Weights of a small GPT-style language model, trained from scratch on English Wikipedia: rotary positions.
Each number is 128 + 32 x the weight over its row's rms, rounded and kept within 0 to 255. Layers, rows and columns count from 0. The size above them is the row's rms in percent of the matrix's.

# layer 2 MLP up, 576x192, rms 0.249, rows 78-94, columns 0-95
size [ 97 108 108 103  98  99 104 104 100 109  95  98 102  91 104  95 101]
[[197  89 166 127 134 108 163 111 144 182  91 133 146 135  88 199  97 206 166 115 113 105 155 138 131 144 109 118  75 110 130 162 101 135 125 175 137 119  76 195 137 141 150 127 200 168 127 112 152 150 171  99 202 163 133 151 106  95  65 117 165 106  92 102  67 162 116 201 115 120 123 159  75 121  95 119 152 134 193 112 143  92 116 101 154 108 156 101 128 161 140 109 120 154  71 108]
 [149 119  94 165 141 129 101 149 147 116 145 120 131 137 119 192 174 120 122 143 101  98 152  94  61 136  95 135 177 200  89  71 134 138  82 124 101 165 117  95 153 153 132 101 152 194 140 116  81 101 113 106 131 116  94 130 132  99 132  92  60 136 145 129 139 105 128 128 172 107 184  67  68 152 144 175 202 150 103 164 133 109 102 136 164 160  74 157 112 113 102 128 113 127 147 191]
 [135 123 117  90 159 142 139  54 118  70 123 137 140 200 100  83 142 194 125 187 123 114 121 147 153 150 170 142 125  85 127 124 137 135 142 155 165 173 138 131 182 120 108 157 170 125 138 129 148 139 159 116 113 143 151 112  34  79 184 123 131  77 148 109 104 166 122 138 112 114 112  88  71 153 151 123 124 187  76  61  96 157 130 143 165 184 155 109 150 105 111 120 177 123 106  91]
 [112 148 162  86  73 128  91 136 102 112 174 151 152 114 153 117  73 153  67 118 105 152 214 136 160 114 141 112 143 119 146 198 115 191  84  82 112 128 132 135 169 159 165 112 147  92 115 100 124 121 130 113 142 138 123  89 174 166 166  93 105 162 180  97  80 126 120 164 151 161 133 123  75  92  81 191 127 115  78 144 136 195  77 142 180  75 128 200 168 178 159 138 187 118  76 122]
 [126 133 160 191 148 108 121  58  88 114 236 100 101  99 143 135 145 134 120 126 108 110 181 168 160 100 135 157 105  81 106 123 141 115 117 144 105 116 182 101  87  90 130 123 129 111  75 169 182 129 126 115 129 112 119 122 116 173  85 194 120 149  68 119  86 105 104 116 158 107  66 142 146  57 115 152 159 133  89 190  64 149 117  74 108 160 175 145 136 113 139 152 232 145 147  97]
 [131 142 164 133 104  82  49 138 114  85 136 126 140  95 120  99 113 143  92 101 103 123 137 127 125  99 133  84 100  82 174  84 195  93  85 170 154 140  93 136 126  86 103 158 161  92 107 152 171 157 131 100 155  94  97 115 133 122 105 118 143 145 167  98 131 142 137 120 127  54 111 150 138 126 149  94 161 109 163 129 144  25  86 123 144 106 118 126 155  76 141 139 206 132 148 142]
 [142 130 150  93 142 107 165 121  91  84 162 121 116 115 175 104 120 127 116 162 171 106 144 155 126 124 129 102 104  79  83 181 111 181 176 123 111 115 113 152 101 165 138 101 111 129 154 123 113  82 110 123 139 133 156 182 116  77 162 103  92 149 166 115 119  79 132 124 128 138 102 101  80 170 163 135 194 108 130 115 138 136  99  91 114 111 143 134 173 128 197  80 131  83 103 104]
 [ 98 116 156 192 134 117 119 113 153 191 126 153 139 132 155 136  77 119 144 173 196  54 129 154 176 143 115 157 114 196 108 140 100  89 118  88 170 125 120  89 159 111  55 147 157 132 158  92 164 206 146 124 143 134  76 111 108  95 174 111  64 142 213 129 158 126 130 103 127  89 143 110  96  89 101 111 164  90 136 113 121 150  75 139 134 156  45 165 104 125 100 147 200 150 135 107]
 [110 137 121  99 178 199  95  96  89  98  84 167  81  65 132 106 143  95 159  79 192 136 162 117 119  91  85 130  93 110 150 122 114  94 121 100 122 146 117  84 133 113 162 102 104  77 165 127 102  96 187  92  87 127 164 151 115 112  75 152 147  90 124 127 151 117 179 133 115 152 103 186  90 111 113 158 108 162 164 132 135 123 111 141  64 139 125 102 125 135 148 186 144 161 155 103]
 [ 80 144 177 138 120 124 153 144  79 151 122 128 136 143 108 151 182 155 145 119 113 153 170 103 163 126  98 107 156 120 109 167 138 146  97 141 121 116  82 168 147 117 106  82  73 163 129 100 204  88 167  99 128 120 139 170  79 124 134 118 151 161 168 146 119 119  57 116 136 146 130 118  73 143  95 163 199 123 107 178 113 140 130 157 127 114 164 169 158 136 102 124 166 143 121  89]
 [150 177 151 137 101 137 159  81 116 151 150  36 154 186 126  94 109  73 120 131 109 191  85 134  97 156 135  91 127 116 158 124  97 166 101 106  78 162 150 184 163 140 146 116  71 133 107 115 223 131 108 152 111 145 150 143 101 187  70 100 123 118 166 118 130 170 127 179 177  94 146 178 140  79 102 184 157 114 142 143 106 117  89 173 112  87 101 152 213 109 129 134 121 145  95 144]
 [205 149 143 184 100  80 119 130 161 175 121 124 101 160 146 132 151 169 133 148 136 119  80 116 106 121 139  90 107 186 137  86 110  75 160 182 129 144 170  80 197  99 113  86  80 125 178  72 132 131 128 110 157 139  85  95  92 178 157 194 123 137  89 108 153 114 105 156 122 133  68  93 169 152 153 103 147 113 130 102  52 110 118  94 172 182  95 168 149 175  94 150 110 140 133 162]
 [128 141 130  85 116 128 157 127 154  96 141 102 128 146  83 160 112 200  38 132  99 103 131  44  99 112 126 130 193 133  99 176  99 132 142 133 133 120 125 182 148 152 148 133 127 110 152 167  99 144 155 157 134 124 133 164  98 166 173 144 149  86 190 115 137 133 110 152 141 159 171 120 192 161  64 149 138 131 145 140  90 190 149 123  91 133 111 157 123 182  94 128 176 108 161 106]
 [143 126 152 125 161  83 119 100  89  76 144  78 123 137 137  99 114 160 123 154 119 178 143 161 135 161 112 126  90  93  46 105 134 157 173  48 111 155 142 130 110 118 160 165 114  71  91 112 135 125 126 124 167 180 115 147 154 137 155 100  62  89  77  78 162 172  77 114 121 145  78  85  93 107 122 133 122  86 118 162 140 101 135 161 109 139 126  80 136 151 147 118 124  44 112  79]
 [154 102 120 125 136  77  85 130  83 165 140 151 114  67 109 148 147 148 153 128  89 100  61  77  79  74 159 108 115 122  87 111 159 105 155 116  89  56  76 178 159 105 149 109  87 115 142 127  91 132 102 115 149 159 127 112  93 155 117 109 155 118 137  96 163 114 103 147 134 100  98 149 169 142 174 133 148  84  72 143 164 152 113 107 163 132 157  58  57 162 125 185  94  67 139 140]
 [104 140 121 116 128  61 142 161 146 207 104 161 128 151 105 138 124 102 118  56 161 147 120 161 125 134  90 103 160 112 131 116  81 174 104 101 115  79  78  77 117 174 138 121 144 138 118 162 142 104  79 123 108 182 124 118 202 126 107 109 177  69 150 157 148  45 135 113 181 175 117  90  93  92 147 123 188 191 125 201 159 146 112 174 125 128 111 130 163  91 138 100 111 169 176  98]
 [112 135  86 170 127 169 118 142 106 129 139 128 187 119 127  92 138 121 113 148 146 118 138 134 134 122 146 103 146 144 118  51 109 114 139 129 127  96 164  87 153 189  73 155 161 145 130 152 122 170 127 169 122 161 215 161  91  99  62  96 120  84 100  84  97 129 122 123 151  87 105 127 151  27 118 154 123 121 107 128 128 137 115 144  89  78 141 187  99  89 158 122 152 103 173  99]]
# layer 2 MLP down (transposed), 576x192, rms 0.248, rows 78-93, columns 0-95
size [100  95 104 103  90  99 106 110  92 104  94 101 104  96  95  96]
[[ 90  91 139 144 135 127 122 122  90 133 167 132 115 151 133 101 156 146 162 107 131 130 129 149  78 149 144 132  89 192 157 105 135  98  70 142 149 155 159 116 171 132 163 187 151  87 136 192 127 119  66 132 182  95  81 133 130 110 187 146 109 150  96 119 185 120  56 131 142 109 123  92 133 123 135 140 149  92 119  95  57  98 109 137 113 124 140 146 126  16 145 125 147 132 170 135]
 [118 123 115  72 117 135 191 106 103 178  98  98 100 145 125 143 146 153  68 161 110 162 123 180 176 133 102 128 149 170 135 155 145 181 161  93 137 106 116 113 162 148  79 135 117 135 136 180 132 101 129 149 173  99 154 120 143 111 142 124 118 153  94 176 160 106 144 200 153 164  63 110 133  96 110 136 143 104 180  96 213 139 180 117 115  83 160  56  63 158  78 121  95  97 183 122]
 [130  68 150  68 138 204 120 160 151 108 185 146 154 138 125 112 100 127 192 167 137  79  93 174 138 138 106 145 152 123 117  99 116 139 166 146  99  75 116 120 109 102 183  95  76 138 138 151 198 108 146 149 142  83 116 111 153 161  97 110  79 166 153 103 134 105 151 141 114 146  93 119 111 119 165 158 121 121  86 116 208 109 192  66  71 135 145 144 126 161 134 106 151 132 151 167]
 [ 64  94 132 131 185 196 122 124 186 101 128 171 127 151 114 110  79 117 114  95 132 176 168  54 115 161  86 157 111  89 168 116 126 152 104 146 127 131 117  95 105  89 139 143 138 155 169 137 188 102  84 120 188 139 170 167 116 202  82 154  86 161 128  68 161 134 143 124 170 127 202  82  91 114  97 145  84 112  92 139 174  87 166 120 128 117 194 154 169 109 103 141 110 101 136 106]
 [ 81 108 167 121 149 149 116 168 173  98 152 125 101  82 118 135 126 143 242  68 110 167 108 122 100 174 106 139 196 103 114 130  72 189 115 143  67  84 183 103 109 183 177 146 113  92 108 117 100 118  92 132 118 175 106 133 134 210 112 131 115 116 171 135 145 146 138 111 151 122 185  78 102  86  95 107 130  84 130 118 116 200 150  67 117 137 158 101 129 164 149 186  82  61  79  75]
 [122 124 120 111 129 181 159 130 134 162 105 219  87 148 109 125 107 110 104  83  56 157 139  83 116  71 140 108 189 130 159 107 100 128 150 111 145 131 147  77 132  74  83 116 151  99 133 180 113  99  75 192  39 108 156 132  51  81  94 112  93  92 160 164 157 153  88 127 105 154 134 175 179 140 141 113  86 123 112  94 104 154 145  94 141 134  89 139 160  74 150 113 120  92  85 125]
 [164 111 155 133 101 111 133 109 112 106  84 165 105 163 124 151 157 121 163 124 107 125 174 166  95 134 156 124  97 147 115 139  92 126 107  82 105 132  57 117 161 106 131 159  90 173  82 105 130 180 201 132 115 130  86 123  91 149 119 172 134 135 143 141 109 157 115 127 121 103 143  91 158 145 140 221 175 134 140 162 136 138  72 150 165 131 132 110 171 160  84 108 110 180 147 128]
 [139 176 107 117 123  98 122 182 164 163 144 210 133 134 129 143 138 107 187 185 153 169 167 163 156  98 141 164  93 105 151 118 133 120 107 148  96 163  94 158 150 153 122 159 119  56 131 139 144 171 158 142 142 117 130 139  87 140  92  68 115 214 165 108 143  89 162 112 150 155  93  70 167 111 106 148 132 162 140 104  87 131 130 158 197 110  94 148 118 171 139 150 121 112 138 102]
 [ 45  95 118  96 149 128 133 127 148 126 112 143  96 137 142 110 113  93 189  76 188 149 109 101  84 124  98 134 133 146 129 192 189 112 111 162  53  74 111  65  90  86 112 127  92 114 102 117 142  91 125  94  90 162 130 112 147 148  77 117 121  88 121 166 165  98 105 152 159 129 164 119 110  65 118 141  82 177 116 101 136 171  97 139  95  94 166 148 164 153 151 140 112 127 144 144]
 [102 130  92 191 120  73 130  93 154 123 142  95 144 116 121 134 126 120 132 136 155 135 110 164 117 172 148 114 155 135 165 168 121 119  99 148  63 139  98 105 135 134 164 164 133 120 204 117 113 102  88 144 136 164 145 119  58 121 108 134 143 127  65 149  67  87 118 110 162 104  86 185 161 103 166 123 167 107 167 103 124 189 144 145 147  94 111  92 151 113 156 149  92 122 110 129]
 [ 80 115  89  56 150 135 120 133  84 164 147 132  91  67 123  99 149 115  98 193 107 127 139 130 130 154 132 152 126 136  99 124  73 149 163 155 107 127 161 124 147 159 155 143 142 133 169  93 111  90 168 153 113 128 118 137 126  70 151 143 151 107  52 155 169 103  98 120 116 211 103 117 117 174  99 124  85 120 136 110  87 140 115 181 156 141  99 132 138  69 102 122 128  80 134 145]
 [ 80 144 128 108 144  77  97  93 119 189 111 190 136 116 138  97 123 148 141 176 179  86 136 102 150 176 155 190 116 128 188  99 153 161 100 110 152  86  91  95 123 114 151  70 128 150 138  96 197 133 106 114 121 146  60 154  65 128 151 119 105 143 153 108 100 156 164 132 140 142 109 128 126  99 133 127 168 151 131 147 141 168 103 152 139  79 111 168 157  78 121  98 127 145 154 127]
 [150 142 106 128 117 106  80  84  83 101 145 144 115 134 196 144 124 133 122 172 104 139 143 146 145 106  99 137  75  77  75 159 152 135 135 130  91 121 171 138 173 142 114 144 133 169 131  74  82 138  85 135  99 160 120 122 121 103 127 144 164 153 111 121  85 119 149 148 146 100 122 156 146 166 156 135 109 103 130  73 140 183 112 147 183 141  67 158  54  95 112 124  91 168  98  62]
 [118 176 118  92 193 138  88 129 116 102 137 139 121 144  64 125 131 144 161 167 159 112 179 141 127 146 142 131 177 153 182 173 217 118 117 145 177  97 145 130 126 113  79  70 139 130 198 130 163 143 163 199 191 149 178 116 127 108 104  68 155 211 172 119 113 129 112 147 105 121 140 142 139 113  93 118 131 147 118 104 107 148  77  93 146 146 140 104 111 100 158 111 151 205 121 108]
 [128 117 122 191 128 134  84 153 154 144  88 186 112  79 118 100 173 139 147 134 133 101 116 130  74 126 120  92  60 162 138 116 201 102 107 115 116 128 147 184 107 104 113 117 146 154  74 206 112 125 147 122 129 110 175 193  88 113 134 176 119  91  86 150 128 141 146 120 147 133 166 119  98 103 128  95 169 126 140 129 106 112 124 194 161 138 169 110  87 155 124  97 134 132 107  53]
 [151 112 110  84 121 151 136  94 111 212 185 112 108  94 130 173 161  97 135 125 132 156 108 151 124 132 117 104 173 132 115 200 145  63 144 133 197 111 120  96 169 117 107 167 161 114 156 129 109 100 129 121 133 100  97 132 115 140  76  96  84 181 156 116 181 130 159 160 158 126 175 137 147 195 133 114  66 140 154 140  81 135  55 113 171 149 108 156 116  97  89 158 143 151  64 135]]